Weights of a small GPT-style language model, trained from scratch on English Wikipedia: 16 layers, MLP 448 SwiGLU.
Each number is 128 + 32 x the weight over its row's rms, rounded and kept within 0 to 255. Layers, rows and columns count from 0. Numbers have three digits each. The size before them is the row's rms in percent of the matrix's.

# up: layer 11 MLP up, 448x224, rms 0.097, rows 270-344, columns 112-167
# down: layer 11 MLP down (transposed), 448x224, rms 0.0951, rows 270-344, columns 112-167
# gate: layer 11 MLP gate, 448x224, rms 0.0942, rows 271-345, columns 112-167
up270 104:113128199129078147165114089128113145097141112125071148093136138085147162120114158170118100166136154121150162127146087121115173152108163116163120103141087179139149089132
down270 100:109128110096101138149142124175074147185069143105134086131163187097064176131115107114093151109119097058121108113073140132110082071134097132147139141060179122109066156099
gate271 100:090088120134079172135110152197135048090161120101174136144118139107096134115150124136133164135153090152106140093153152125133135151137060116091157156123170102079118124137
up271 094:109109146195186079110134108105168086115119148190123074130138139154160106084179151172142146084164137141128163068100125231072123140119154107089112138118120112170090145114
down271 098:112159146091131159128121135080177135115147145139132199101150148162099192177161134140107090174113111120098158058126140217129151145136113166084178165123168141078130092131
gate272 099:144109138092158086132116184168104108135144177116132149129108187161173156119120094133141128150179127159167193128150125148143128140103107135129137120143139147034110131138
up272 104:148126161139079140097142107135073121136120122118187117156084143120147078107144174124106103126153136120187103095091089167093112161142129138098169101111162074154130087158
down272 102:163163139158117143156116075169136125179098079201207127108108081106128037145164095091121130160137156104165138139147122075166139102183118139158166160123105143183133163128
gate273 100:148144118103135144138164054051159148090097163108139128183102131153118080097111184151115098130061171136134169096154106165108177082111154204183092088192131086164119165126
up273 097:085108120101133105150155095057120142157121090107107050124102141144160151189126179168111137190156130100165154146176081096081142144086088178194138112125111156091184172135
down273 098:202137103129082132132132127087110132175113096115134111144064100133161135070122090130045170133122095107089121084072112094156105112127120142111126177113068072131105112139
gate274 103:116121125044159169107160135099154169079109154155136127120112119096070137101133136174192149162115038168096180175122151182110136118080114136139155140182125145135121111153
up274 103:169105080121072069156192096150111165133151126138152089100145132176134144119138183135127150141168138136139137105091054133090069123148085097108064105163095131176148088120
down274 103:181144136154083171116184114110119205090079156090184143124107103061150120149143154173130139144117114124162105096184108119135095152108149079148100123119139142178099134134
gate275 104:113160108135119112163105181102115134172105147100188122115051137122063138150162105182159154152117107170122121093222082113121153137190108115137150080123167111120138168089
up275 100:134150191158144130169111102096129090125157152094163120125146097096109203091169157139162124130151121111141151100189166077153179101102104105086059138121093082127103139132
down275 097:143136187105119148156139148103092114166157169185153126129135090143109184131182096193147081141136095108081125136176115153138134184134110153141129145104072118136131158116
gate276 106:149123087142106144161175168106155110128136077111142148099154180073132096145131096117173213114144127177140135195081108112104158158168155155161156127070108107096086099086
up276 106:116105075119148131130130111133135106091081137115111119070056169129146145049174160176145110122103142165079145162163142091102184119155103130145170165097073098149129099189
down276 106:101093066083094154150112098100137106147097112135166098115132125113144169095200096133128151132102119141101107146161181082137121123166111062159085104134077236116140134158
gate277 097:105131082125114159128144090109169129094141071088119169108145127080123112080169123154094165108140157154127117117176155110184092105115075110164150132157136138140141139096
up277 098:114160152145152132115180098107174135137133130094111186143120116179135118098108206102137128087118169083166131080123108093099150171134100121113136131176087173162121134106
down277 096:085098102137126106109090108072142116114114125130108190163090099116125087117110105161176097113062126106115136118113142077138115149126153145164118145125107147163142100110
gate278 099:100152162143090089071111105064110182115087196125112138146130147117158110156128092131105099183136124117135126155158085104146164195131162091142149105132153159127136139142
up278 089:143164101168103052093168140127122140122121130078150151161153147138136168136114047148108153125090097105106143170105167094133093144104042181112120105151132052103171040159
down278 098:118146125137167159123148120068100155107251111116151108169133080146119149108154128155110081090100086180096123099246081162105081127142165130152174094162153050139115090165
gate279 102:082115065177096084143169115110128148061083172082163139160108081142088095178084181074078150117138156162172146126085118148116124102109095127176127129132224120117137090122
up279 103:112156147139159145118134188158101098115119124143073137115169172084129075174132117123144112130117154103145127076078136161106116156133134131131137088137110112068164140215
down279 102:133093207071090127163080118141127138150131109133072233100106139117096100103143096203182106171159079103169161153225121191118097142125057169171116123162085135090118110114
gate280 097:110116128103091060139164170109093172109134206192086112147099125083089110092120149088131180103079115114085168096135120181113132049086139138152085138184099129123192113164
up280 093:190231054106150105148158171175118156184143167129170128156080125119101078062151099134098179123103139098165095092108162134149153095155112147109086092110169158157183123093
down280 099:122074115096106063114112173171131162101105129125101120097163141096093126146145133136129167134086173168113106085135124220154157095131124097080075127089110077153100142134
gate281 100:133144097130120131139066098066126118175142130139122131147152104083114138087104104159173124160071152112131122213098148087107105085103157163189166166181140165093133145155
up281 100:169090123153164123101117114131204088191141154132115137159115078101156127145131100114184123135123092121118138229094124149197115085117168111119075102134164070157169113162
down281 106:100167117172071126154064130151136133143119108081118108164102141208140150127090141115142139143117156100193144128156099128200185103139131146155102119132140124171106077085
gate282 098:125108121203131129134107148104080091165082088153128112124158131105195119087143103152125049165102139114134113174160122158068075131100105070186112155170101105152151153139
up282 101:092128093191160145166115166121091105161091140140175135115097165092147169158132111116098122178141111118164136153157164151082151118149140117130095167207115128141087128197
down282 099:163094112127088042113103138138116081117102126161133079109163147103146106092163127153144057122115078136155129195058097154122124129115081110211070166144155077178135153142
gate283 099:106144167133159129132125125158086122108066132173065204102146113113073123148143097066170158058123126090122106192176138139167151115083140107186147097124148162108138106155
up283 098:140070149131120177117156084092140141070194136162094139140109112162146133131102112106167135138103123170092102165103143131145068130170091117160163189141106083076139095126
down283 100:132115098078084118096132209154144126068066078109187209151114089093114134140108101080085113177071110127080135094141094108105171149102111133160128132105087130179124080154
gate284 104:175137113117131103157110130101095139167142244177120107091087139170139100076155193115127110124154130105198153100097073138175120137126136156108213145160083113114148112102
up284 108:194087137074188105122176122156099155139146137129152139144141158123190139102108137086131084190120161112173134098149095154151105101097116167167125088140124152150109120091
down284 106:124046178181131186160146130117113089172102159116147087092114111165183156138065189129116108107173205123121103079168117092098132142153118158099113109205155163121140141118
gate285 092:221130150152140105154159154131090162090138137126103132080163165097131127062150112148165108153094095112161172147010122080202155106102180178118094132100129081134105107110
up285 089:145133099198160084072154172158180169157152073085090115135057132124154129089182141146188060094158107063091106108108164054213104165169121127132147079140178139100125141140
down285 093:122138151130148181154120099084162130162170168172082118101102137118164111129126189101119092130172110163144191142139088000116123158109131113067103135129111140072104187113
gate286 096:099140091149142133196113130112150106154125146114099150095118134132165153159086087159178136120101162121099111092071128159117066124143093159102059145164126171205140109154
up286 099:158116110120143106153111077116105099123121159110149090141191120108139121143130105129115128160127115127129136091122200217193131137116077113139141098124126128115114132148
down286 097:107158158069140106173101082081140106118125174142149085132196099159107076111114139173120159170183104103109135144111098068089117175176113177131132101153089161142108148162
gate287 100:125131092089074100169115140150157141147139131170193118152148137165092139135149135062167149075092078114114126136143176155152126129086156099114129164154125165113127157111
up287 100:154152041087129119122110092108089167094094116120116066083071158110220119114173173169148119157150128161135172161135134105137177133101150083166052102145117097090132096157
down287 103:114134145094145137099133118102115106094081129111080149088138118130085160133099042177131124151164122144120126128174113049111150115151110122113108078142107130197099162130
gate288 095:139154143122143188159171133197093042173147062127134123118099144147111109142146059179142138111119105115121162151152134149105148136156152133167078188167146125122056170132
up288 098:136183107102129062162191113112140124164144123147134125125097156081103122144012180074107137134124148083116109084134110130118115144125103157134110154082152150127094110119
down288 094:061106185155137094117148123182102158150120097120189138114136121102129154114148158128075086171118143094136109137165146099143157139093094158119106173119076155121166161115
gate289 102:183113150123131137102120171125166121120077134131240147143104109145111172135114149127182162131078176111059143111118107153126141106112108093109107122132145149152179203136
up289 104:053153159182163134170113052139111152104147155127146102155151103143074084131064181121126156112188123172134120143103116153164168121077153137147095106132138170143089156149
down289 101:175157104092097070137111155139126076139086181101160111098197137111123119142134148084147113141149096083077046135033166036135162172117126154174143146130133144133156129167
gate290 097:161078137094129136146199151155158170148148208155148133188123083069113130042134130161172120143163138113093148121229146155129128119124217093109109115123113169124136154140
up290 093:133169077157134099117147152131143111109099127092115044107151184097120102083135123149170114150109096126067087176091173106158115127131156109071087159151113072119132137116
down290 093:143174115118163128152117115099125204135170041103140188156094145101109164117117128151110179144153151117111137140128159178153135054073165107125151110157118114100086132083
gate291 107:067113083124120160152140120133166179159093097176116127183136122099122165114105136111124103183132117127089141166094123118116083139089164058192107108078163122128113093135
up291 105:161158105125123150135100149185171082172088121118144090122161138134090140102125093186154187084071128142070126101145113126124133172159126139092127111084135077126118115152
down291 106:077118097178109120100145147168138144102143141147179140208146200126114052128152128096062133111137120092154058183132164129085069162129106181150147118157115135169080065110
gate292 101:111106121162071102100151122151178145066097115116131157128052116150120141163121128116144118078123130117138117160157105141176155137082159141170170138092107141090152065108
up292 101:021165127135133077167117138166139125154130156149139138149104090156097159076090162083169157109124159138112153153119136136171126104084167106075129143147104114122133142146
down292 098:127145199131095100147133102120081094157105129133083094123114149145150155148115156132159140126127166144109126088089093131156150114144133125161094142098104138155108135123
gate293 100:101149093077113105142096150130130140207145099126165089061132147129152143139121136087103175162134118155142147144122100130150099111156122146176155184117092134108097156101
up293 100:114136144172130184112086121127139132083125147106130148129121097093101176084099125077120103144148139157096162160095115153146121089145103121182133123117124107149101208145
down293 100:104162140109098159088103135148162134173145159188094109141100103187133156103106136103119161094098133126067168144157184199062113092155134113124093156156122118168119093069
gate294 100:131116113123124161163124080102146148076149163113165155099129056138123109117128170084155128133157090177137120149127112172084146169105114131165126159090169179123086145119
up294 101:103132123139053135186143116178104127115052145168139082099108067133150144110130127127104187157124131118124118086163153100182166114108149102080187170115115139149158147123
down294 102:173152117197131134168208154206068093138185154154140145058117136134161105104155097151150174136135152140141083112152185148126167189135164148095136153170163213179132179124
gate295 104:111150121097149157188078083101140119090087172151064075075149194094078140054188150109110103136120156108141178119169176091098094139096136093181145166165061108093100125137
up295 103:132087126141073140187154168139097129126128168125151173107133115103142183178139154127120134105094081089143086137128156150155111217156100180150092153121153153136114135127
down295 101:108132176182167119135056090108148120160103116147183153108109107150097196067196137143158079158146117121122192058154124128106157105102194112092105126170094078146098172158
gate296 100:157140061148182147118152133118146134150088172115141078113139170141121072093098144158132130131095143125161099173150085141151168146154087139120182127206160150131101083176
up296 101:079071169168130130103111094118138147149132110163099122109130165159110080174076132074120088111128098089133103164100079162153172121125113163141176172164128138123110153178
down296 101:096066136166111084147074123118174117230144114137131115166159153129112089121125185113117150149128134070134107189131157237178101116087127143155101092112136146100140165126
gate297 095:103134125141144161138098192172162101163113113171167100072184103090134142116156125120118109129110121188123118120091136141148043163124123116133135081157134114139062144171
up297 093:137174149102150118057092119146148159138091134119131205131109090113117150085074090156122111107174120102056121111159125096092126123057128087176143159119141096143118120128
down297 098:118096066148114130129117144064072170133100094130140113053148106147120182179138119156074057113105169090162140135113129116129137128134101092102136171177134182133166133089
gate298 095:121110090115101108114138130133127144158199123085111136132153148087106116148138151121131136133070118136139111171129112109143143107104119102142102150142176094207086139103
up298 091:151121118159106115185179124135104078126182149177132107127122117156144122172089137155170046106095132114179099153150166140099147083109089146119106151142126113124123120135
down298 097:133104132192130069071144102199095159085215140217119126137145119118113169124124075173130103128084097092091155183170110255103121117088085123106102116204099140146160103133
gate299 097:149170102089107139160144108092165153160159133078116125095126135128142127088156158138134199098144086070132131137119095120129140083084118124123120152153100108144197162077
up299 094:108155159146107143141095176147082127165139163113085090163097118132080137047116145148191151155165156146131130153164133179127080136135126126134151145052121140130149145157
down299 091:120110169081136096107141174140162130122137166187108151174130090136180195121180123117126088183046102125121127083110134210153109122102071130112141092161130098115158107136
gate300 095:088137158102154169187164133119174088125192185109134122132154115183135184070152144150153134094106096173083150138202113133130136134093129137128152153110126162081105157168
up300 094:174143126093121081152118087091142151177115122122097108095098141152135138101091118190129150141158073109104127135110185127093135059118113119146106133117093131174124117105
down300 095:176104153118121110182104076120077140129145125133102180081116119127106128115156081166161144107078124150102131109063075085112146150099068163103155095091097066066120139174
gate301 095:110091089114161126095129154079120113143120151063104092129096164141172168136121148150132118115141140062160137164159204071073145119110168101144142111118103121122143176149
up301 098:112150087225070143125162122121131140179087107166156162076099108113143101152098101134110089146067172103126087138094154086099154117143198202150163142136138148080149113144
down301 103:104127106099119121061130153127145127110124125105103149150162152138150133123146136104102145136082095117135062164163116119093136091128123107130129125133162119178197081129
gate302 104:112128154193146158165110096144143153069143154119124161089164148121158157143136135109140081113076118168200095177162088069150122152139067177124158140067142130064093122165
up302 100:125139145151033124118128112124100129098111139179071150120099087111144103138083108169148163190125154159087105095165121080183107160100085193116149124157128173104152145149
down302 101:097167159142087161136175154131064100124155079148102135094086105121182102168140177148158115137090119101124069177104137213066111140161167147148102053153100127131100107125
gate303 099:083130114174146133186130094131127125130175112157100074093122152184163135126154078089108155099152174125118164096136132140126124128136182094127083085105115128128140124071
up303 102:095140183056115148100160113183144154214121126090126163090084156131142097118124112107159121064138105089137153191102119122129138090143116114093110130145117141085137093160
down303 098:177178147095167128092110101113154132110108091073117135190119173130117152105159115129166120137119113118146107194142139153185167085117149109139096175112160136143162095145
gate304 099:137058112190104127132145113168115152143148116130112133093120076167130103138124158167099157125145150099117038162187109086133167088130173148077118121139145148133109086160
up304 103:119102121161098150110155124143101099145109126161140097094164110147189092145120146097079140127135120191087098156127164036097119110200154202086085156149153102100131083153
down304 106:117133099154105045129100124143150069076083129154169160130093152149137162083172129178119120133143096149090105124210131106092115097138164130104065113158174114220151123142
gate305 100:169165121172110160116143159107126117147055131132069171139116121135138167140108032058139061108126139145104187158159127108184157079112141173118142179177112123110063109092
up305 098:063086189105116198117162123168114087118155090139097148170072139138107094093133165107154069118139142097154136145154167154091138131095123151140188173118156111138095241093
down305 098:151114153162159204098110129079130186173093058096109058104154155152098185153076193110091145085117136103123146148102121090088157133143124124108108099168101124131128152091
gate306 104:191067113160158123184144103121130132132111110103118160143144161132125141132120153125114148097112152109114156138173134088133115087109084086147130104150119177147110113221
up306 099:125116090154165131119110177168107128140092087094110145131139172179126155107168111149143130106136167116127153096102099100177110116099049116000113186087194085115159170156
down306 098:118113112119209143152136091130160080122143191140138157108102139129142103074099137156126120108137102109129084082173056151127150099114134124077074175126112145106072065100
gate307 092:181146174137133121114105182125057133115093126112149153089133187131113143123130112085184131133103089098151120158121168148142147118102111091228139102123092139122201115134
up307 098:169184108153108134113094152132092100106119157111116065129043111114061106131124112131136090122134056103121085106136175095131179110110090076103185144122136115175150149176
down307 098:144157119087126125177097101178124188094137111139108090159137161144145184073114163174043128147166156118072115160074088071147069073119093188162106068078113149174120077150
gate308 105:146174122142118151106132196099100053128105166171146140179124172094127058145171090122133164153164119181082121166179118113157145141112121124154088063136148102096124130114
up308 100:164194128090152136174165088108143123075110111159177066159153108118117125133127079113171166113214095090088167166139154152105104103152112141134072120113094139150121169168
down308 100:164134096122131108115203133097143110044120192151129080139163135075122187139196138126157106104132115139086186183112125169187110103105100175145065062165093084168158118110
gate309 096:099139082159161190171080120110096156109119102128112111092148181141125090180159116117149156151137085106091110113138163110134187159095127149132169131151124164146112130163
up309 101:131085137147088105167124143089132147112199097195142123100157147129155105100165147137112118147167134073153142165103114148169161155117125108123084093078118149142175112098
down309 101:160122101162125169092112126150084086132131084134145134105166138135128079133171097159169055113151127129141121065145126094142084088176188158137158097158104099145148125188
gate310 100:132147142150192175135121127164130180160117144132111142115154120125116093112116105163099136115147115082178135119141089143157137159089152105094211124158140200168065119069
up310 107:113092137107153096149143183144133113174096141088181044089173172155137149126079172109086146156116150101100114167189171177162118121107138100127097119154124112142221167119
down310 100:099117120116167159151097112154098141146136126183119197087136104092136086072117121187121088094137114169133081155111123130143120120143119151111143144129138169182183093146
gate311 099:144156099145106063120121153101161123140139111166209087156128163129110145138136120115114140105105133146135144073154118132139117166103113100096149173114177137139161171085
up311 102:160119176090084089141162091153171166166125108139157132114109091114112133109152146156155107153075145093135185144177088164150126093130126195151138129201104102153059150124
down311 100:110097121163064231097116107164095118193130167192112148144165138112106127157163117173155124119127149086161111153132134090169142109066127086109102093136171115185104113229
gate312 101:142175144071114168141129113098144082114122111111068113088114117130073085093170119032143095132144124084193131125166101123192104161074111143127140161103177152181110035148
up312 107:073137128126141132117108136126121173151099051172175143109096142154093169164095140069158122078137177117101099075140137161174130177139076174120117134175107115082095147161
down312 105:115114156111182128117108184092184150123156088098136142174160090108169184188146090159120110076124175159121185080123126172146110108134107152139097140125110137048175103084
gate313 105:097106133050073131139130146166149165128126108109178121125147082113159148112094164165139198132190134141121113126129180106135116130119065172156093151159113170105127072125
up313 100:125107126140078171118131099207081161080158111128109147113132101208134137153127097068137144103137126133127122089155109143156126122116174074139102112118143199162100149135
down313 100:075155140177101195104130092133090138151144147171164091155178129175140095081125097088160099110104105133160186189131157053151114141122129114180134152081168193117063142077
gate314 103:112114104099144170128179098123112057165129110088163184061094134151104117181188124112120105119138133130086118171168065140106136145179155114171170126147132095109137138075
up314 102:151158103142161109122122066112120137105126124115100128116116140113156123179153100090119199112166150080152131098093154205159092080074135089097120113120144132163146133096
down314 102:159161174164111129156131126078073106145118096083113092097113155113162189071115171104111062121159106209125144174158127081126110184105115187112185071155183145074106152148
gate315 099:049179117057117115193137098146088101175180148122168173162154171130169094135158171115112143123167165127119123105131194160064163122088136156228135118144091125197120121110
up315 109:108125171104157131089115111174130147034090199129151111144175104116174172163171129156174156108122159143163138117108154079101138101117183125154172115116082174067131152163
down315 103:142077137150105110119138109161147207181103166149207122107133133132112160097130121097089106077136124106103161141131103061177118120089111186089157139158111086174149140127
gate316 104:142119092118054148137164141160153107116087121068101161084112164150110152127163050088136154139067078167127107151125094091177080180155135122152154113119130161167129059120
up316 105:198168146166143101071127116149085120164118136077174151116182153139144149146177150170119172176130101127144144204121164152138184149121176122068143134123141125174133159150
down316 104:087118138085129122124089178111129111123137098102174104060111132133123121087181139170146134121105095096085099107129132179103109110160159103141122088098101101140092102114
gate317 096:143114124080194177133091132087141127181112106122145135116152120130080079094109177149077048165131071093105116088160125126210110189119153072102138129164124107096109166126
up317 098:119127142134114070093180164088143065168161077131124136142170124144142147165091157110134118181113164100115185097134135161124179195119185123114103100160116125082192145155
down317 097:103117147136190142187067115111115089123125113147145136097119099134026137110109130165103137092112098146166133157150083125147125100134059156089183139140109109124103143143
gate318 095:140079155157077127125174129123242085121105105111072109148122177200127102097117114124098187152142108132135135110136078217136105120110149086106135108167154175084107108149
up318 098:145110140175152107167151140115160124115107102112106118055089098140102143068104130077120149098075096103112084167185116208159105085139080089136073117088137136122134052161
down318 101:090149094136158152098168155129130120097131126142075085112116138085122152104218158118104140117145071157139105099136155170152080121122143108132109085117138148133205126132
gate319 100:128170142174121141171140139117187109145116141176126090168150113175106115092180161126095145098074125126150126136049149160137135123058134190176096115136101078041102104085
up319 103:160109121132168163097149147128092174113189073116077074083043155164147115093138103143170107113182131100152087171143111081218092124144190093149112146136091150137119111080
down319 101:096123117105159197108168152140129104164125159085147121131213140110122160136191157167169155139138066122091124101154101006139102100171148133124127066147150114149116128123
gate320 104:088136058122102103114105165102122146165077079118137165114145157125155076132170108128212160164116152109149144131133134151176108119088172167119154109095155133144140123107
up320 108:112176164086128169146100139117114139158157096121090099131148160107100142156170150126124105157170147096118099166141195151145150120109160056108173118073140144129120169112
down320 101:100148152128093071118063146133140158109156131101158141102134129048131073109206171178132106153102135129131071131181152145192122112132160092140112184113147106181111136167
gate321 106:161085056133171142086194163138163153127113178108122125134181118159130044150129026137142175163059078115098115130092122154180112157158198118131112153152126077114100122119
up321 105:135151184079097152156086070126095161106129117175174129128024101167071178162146098115105115074130115153136109115132124076136182161158155171137128101136206160148101166179
down321 102:132111131102137055156143096110129135135233136140173157087126117154122048074110118146140065137183176140138175130106129050105173137153131109183168153099144135160113139142
gate322 100:132137061153129127091135043190114085113082131083101151085151189143124139143164131128081084165065156092104150133144112079104087124167155131089153138105111128197111131167
up322 097:180178139134101110161164146100109165150121153165085170126134121104167100175081130144146171124127118065112109124116085125215131111129131107153106158118123133112074081109
down322 100:146148154158094180120122154125115128169182139126135174131134061125174102171129072135135185108093162107101149102136172005092142138143140103047094123135101083072162130118
gate323 099:137141091066141135101172129110128143136148115168110153137071149141115121129125123135183108160156131115074138146099121101155104109144157159155175115091141090125128143095
up323 088:130095175121148147142154120104144142110133145038134124113132109173149147162128080096122112123171130128112146115140159182141139120109135112158100130129101171115168196110
down323 093:094126148156131035096059185159145183153149130162159173166137172120117120121183079109143119226121137110141073078151137173147102162113085161111162132152108144154056102132
gate324 104:127146082154144172186132104079197142141148123179124093153140147191100095152148125128131111069160101141099150125209140076148135146131154119201099126112179113135095151123
up324 105:117162144166114146106179167140073098092176098076183080126165068169087179096126128142144086106155123119097118106092087109127144155111169153153146154103133098195159125122
down324 102:087105135115174075113053073114170143131130111147109161153107151140137078097143090132081133151106112210211114104128125143127116156064077071200160045190119206125085101140
gate325 101:163143111073135095127145120100139220113106138124157171133168147090086146115145153135055105101158158099062149180161103102167092118121075071154130130134060192109105108145
up325 097:167062135101098102128147125171125158054167114165150150121130098169110109119149085086101128074108138130146153063103096125172145143110123150146118130178220106120129121148
down325 094:118071142104103085101104081155075092098173122131118118120125119127102137136166156113129082146180094123113089100177124174137076080147163164158097162078163110146133186128
gate326 105:137134082126156151136138079173160093175133170136125095132079157078176119127173091143150094182118100146171163109147104085107170149138109091118173097067141161075109182135
up326 104:157121094118071070144151158160086141088107122130143122082114098189138041150065085133120150166125118130101100117129162138148070143131139162126137170181075173115127127079
down326 103:100095159098107128104168165097148128153102158090158165149128124105101125136167096098140181156079091163100126102147145054151072175139109086095124103129126103109093144159
gate327 095:059153125144137127112166137193113109146172195062103113136168150089173163142146146163049133140160177135185135180117185060111114113120153063133232067129063097084129076179
up327 096:126102125152169109101159160111160108131131074143165127105085137130101088116078079098163141126111140137068106142038215099092102088168169089132115144147111150163135121114
down327 101:172119096098071114122189119124087083095173171150163090154087102104157189122198112083075133091113189124140075118079137172184125142070070197057167149148105172090152134094
gate328 096:103149126106084138110086159182140149118160082137132130093164038134101077108104122134123099139129063111112165143113150116091128121116160120180116127152114114091027103110
up328 092:119160143146122185104126152136170026122150148183191089086093162138170134114144146150176127157179120152077132110081081127055111146124159167131167082075130104168097191148
down328 094:165110186171158127105187145063155081125147056134127111110111133119152102108094198071194155116160123162092186137119140156147127132104151111086126139113187138150130133120
gate329 103:092147117175125081166100175112137110119093151083198121103105110164110070098144118078190140150099128117077170100159109164153105159127180138182165123166110133137084132103
up329 106:154090096169128120078194121093152072096109144064142134200175169128186080130102090151140113141093125126075108099169129164163148134117146130145103113130101165078123140166
down329 103:075176073175116132105181176139149097100071123136125135093167158085138085156126139130144137106115103106117119142066123069081087157099119128082112102090151047151170096110
gate330 102:142200094097158048138134138111089093159125116110116133118160131090120119144162127102180163132106124091104145131130191145157167092150130144069141124108144170122180135115
up330 101:095143095147136098148138140153108156157132200147138089202137137106098067096086124101117128153102118117118130092075142128129116092095110146140120176109213156155187143133
down330 095:152157152106132077168087162183131176106090087197109139132103136102117107168090122125139145127129121125092165109100167148187146135053164092098039139133178102146124068147
gate331 101:149088048133141027140127175099104183125122145104143119163120122110130102133123099177065201114110173097166121105150131103104179131104109187100118162165143188117097121109
up331 101:169186085195109103152133116177080115104100151110089165091126106124081156089199123102120188074144173158078109116121163180147104114098158160108134109155132143105163154151
down331 100:157144167116121076185083092117112117120148078183149124104107142091177147097215117091112124139177147118156128120097106106106076155126166144100128080118177140106168118138
gate332 098:147125135140096136163087120147173101143210112092117134154129157114120091126135186119056152114094123091174194079128143097144130120106073105082158145156166118131150175106
up332 092:153114100152125119137129133099117153081111125091145108120137128146135109129102125094145081107116148152120118067149139120101059141125184134129111122072095136159107136175
down332 091:135124115133154136167070108127131120107131139110156117094130134162091126149067164061122148123124091118138161092143108173133131113114118147121094113135118141203139134158
gate333 101:151108105126114118147144123204132158108156156134171161164184140058152090119155112122109159112096098126067168072118144083101151154141065183117143129143147139096094148138
up333 105:100158122154144180144155105092150135166124102128133134109115145100135155178046104115154155148229169072110073158106147105094129126098137136181168155201101082147157120148
down333 102:150161176115097070150145120098063136158134111109122179094122107127127089138135123125116091180185116091128152170163115112136092082113117110151143099180130117063114153172
gate334 093:180121159049148056140079128090115183094161111149194137141147158116130136116146140191086127101090136084186159079140117132129138159075165172133123117187102141145160088140
up334 094:153066194092094132090153093160152132172155174176168092133084122146075128152118137082126175132111145163086117146171145071114139112138146090123079166152076075170067148142
down334 098:133095134094121112176083105100071108150140163101138156102111105124073140122117145140108114199113178124150167135081136000134119158114105168160101181118073112255137103076
gate335 096:142138126105228135146126124151157087151088163167167126071101153118090145131117101131090101140137103131143181072124145148191136141058096096083120135083134081159116161092
up335 104:161153118179116213128103092069142154115053077138125132109087110070179130126190183056117060139232111108125104119135114175149152134140166095110163130111146115101124099156
down335 096:108167113162103171124168162129085163105155146154128122078141088163147144076140118071058088062127137142199098111134192169179154133071117113143177081139106097024149126159
gate336 101:120124087215093056134118116121141097116118185110060102092140148173139153196129133170098190144105139124182152137167108098029149169121087124142169118148134118078066118118
up336 099:186097129148112142068150127123154110154117088178095152148118106094130115105121172140130065142111091190094096133077130189166135154114171134123118114135090180117145166126
down336 098:158084119153218184113115100133099093137123085198091125139140129143186104100126112152126138136173140124123090133035146097140124090128122094150120152092078192123116078061
gate337 105:129102081127116123124162203114082140109135136123131129133117120137092205127172110175146101090118091119139097107168102182100116139122119093197099164132115082180105126150
up337 095:109133106171104130111151194108089123148118146177110117142101121136113154156130130154110172181141066134144132150104128171093175127141075104080168136186171099074094172069
down337 099:134138056149121100143152089116133126139120131140118109119183134088120096149141146117083167117071143181115174081067131164102135186126115111174122195178128100143151140130
gate338 105:123094091121182189111116116158131127135123125166168139166174116097124143140154096131132163096107099105143141113083114114107154142107122142113063173115125111118135069151
up338 098:116105138136144200105099096122130165104131112078115048099109130154185148174155212144096101128189199098140145152129165155154162083116163090122113147141146131181181108102
down338 100:157171057092126108104085109100141124092067169125118076132078105104106175088065112121152164097146134111106132109213095073146131141064162138119078120156127205136152186162
gate339 105:164095136111115111174137127173119135135093104115176167159106134120129099178115143097102157084117076120157147201150120126146147159089149144157157145141182140136110092107
up339 106:121131082170125100113097118164066143113114141085072098135143118129168178119083139108144121143152140192143205146151157149135122080154142130161080132120114116131176063177
down339 105:133146164131107176144153146078120176125178136143154137105108173068092075139109126126167172129175168108069142177109142074067089109139119097092118100125109160099095147159
gate340 103:148080114203165104166139134151088158153133156145125099100087124103107165124125061128156120113122109166129168114128170103093137089054181148152131120115108136127128120128
up340 111:117131141136180120121074124097130110134060117115136129102115180114143178110091148146136140073152125077140173178147117173188146099162106149104087167130131147129162086172
down340 110:176142108117122091110148132145131116163136182131092177101157154127149161112162117123150157074164083128144128147145099124127093089149117075096108149156095109119135119157
gate341 101:107121149163135116144133116122115076106156123103098172150076125128104103091107105095147150174077120144113168149161143105089161134078153113178178103170182087141044042088
up341 103:174094111175131112178120149154206077085147136122082130140120154095118093128152123078086170133113151125114109122151160169191130127107128126062096137111129069148135129118
down341 102:087123151149119121108098120173146086095120101152169107136136063133123175093168099096136110073134155129065153112126111065139144118144089118186114135141142138153119136097
gate342 101:126091138169136104151139149121117109096142162145153157098123131097144150174121123081077142190173157167153163072161142151171103120130080089141175101156165175112104062195
up342 104:136167174144162107152169090159148130157166144095136184125171110120155171086153146087118101094165137153158128135171147172171072082150099108098205058094073141095068089140
down342 102:143115119122152064123159165136174164184175109070152198069097123108130125096142117119118146114094113117219137127207136108081127142148140112120144135111128108096104127125
gate343 095:124192052137169139158143131094128094169123147060113094161095161197139147135157149145134037137103114105145165094156166110124109138147087089094152139091180140168148129146
up343 102:165153082170113145139126076126150141112085138087100131145092190164083172142119084141148148158089131136146089187119167182133166130117111148099160096113128115109106163074
down343 099:151081153163133053121109167126069095156067149106171209134124156218111133170130169163079163188060152110135140134142140197155158146129171145141066127082159094206093087154
gate344 101:081170091090122115149132112091124138147093175104163119160111158222121101135072072107146123135117205154115163093153112130113112080145198113156086154116143142166092128135
up344 099:136094170104106061130132108098115089133177108140110177116157109146145124074148123122081093142119110195095147166149079123140158167112068176177065102111138173099118112159
down344 099:181164146181155136135061116162133075120126120151127119188200148182172127126091115144147134074154135124138088099200112199124098165144138133163066090166081180132099146116
gate345 102:120135092146149104145131114132136136125118154174192137035082181192102188066174120114112130143116142134183087157151134096163158183083133162088141094118069142121123098126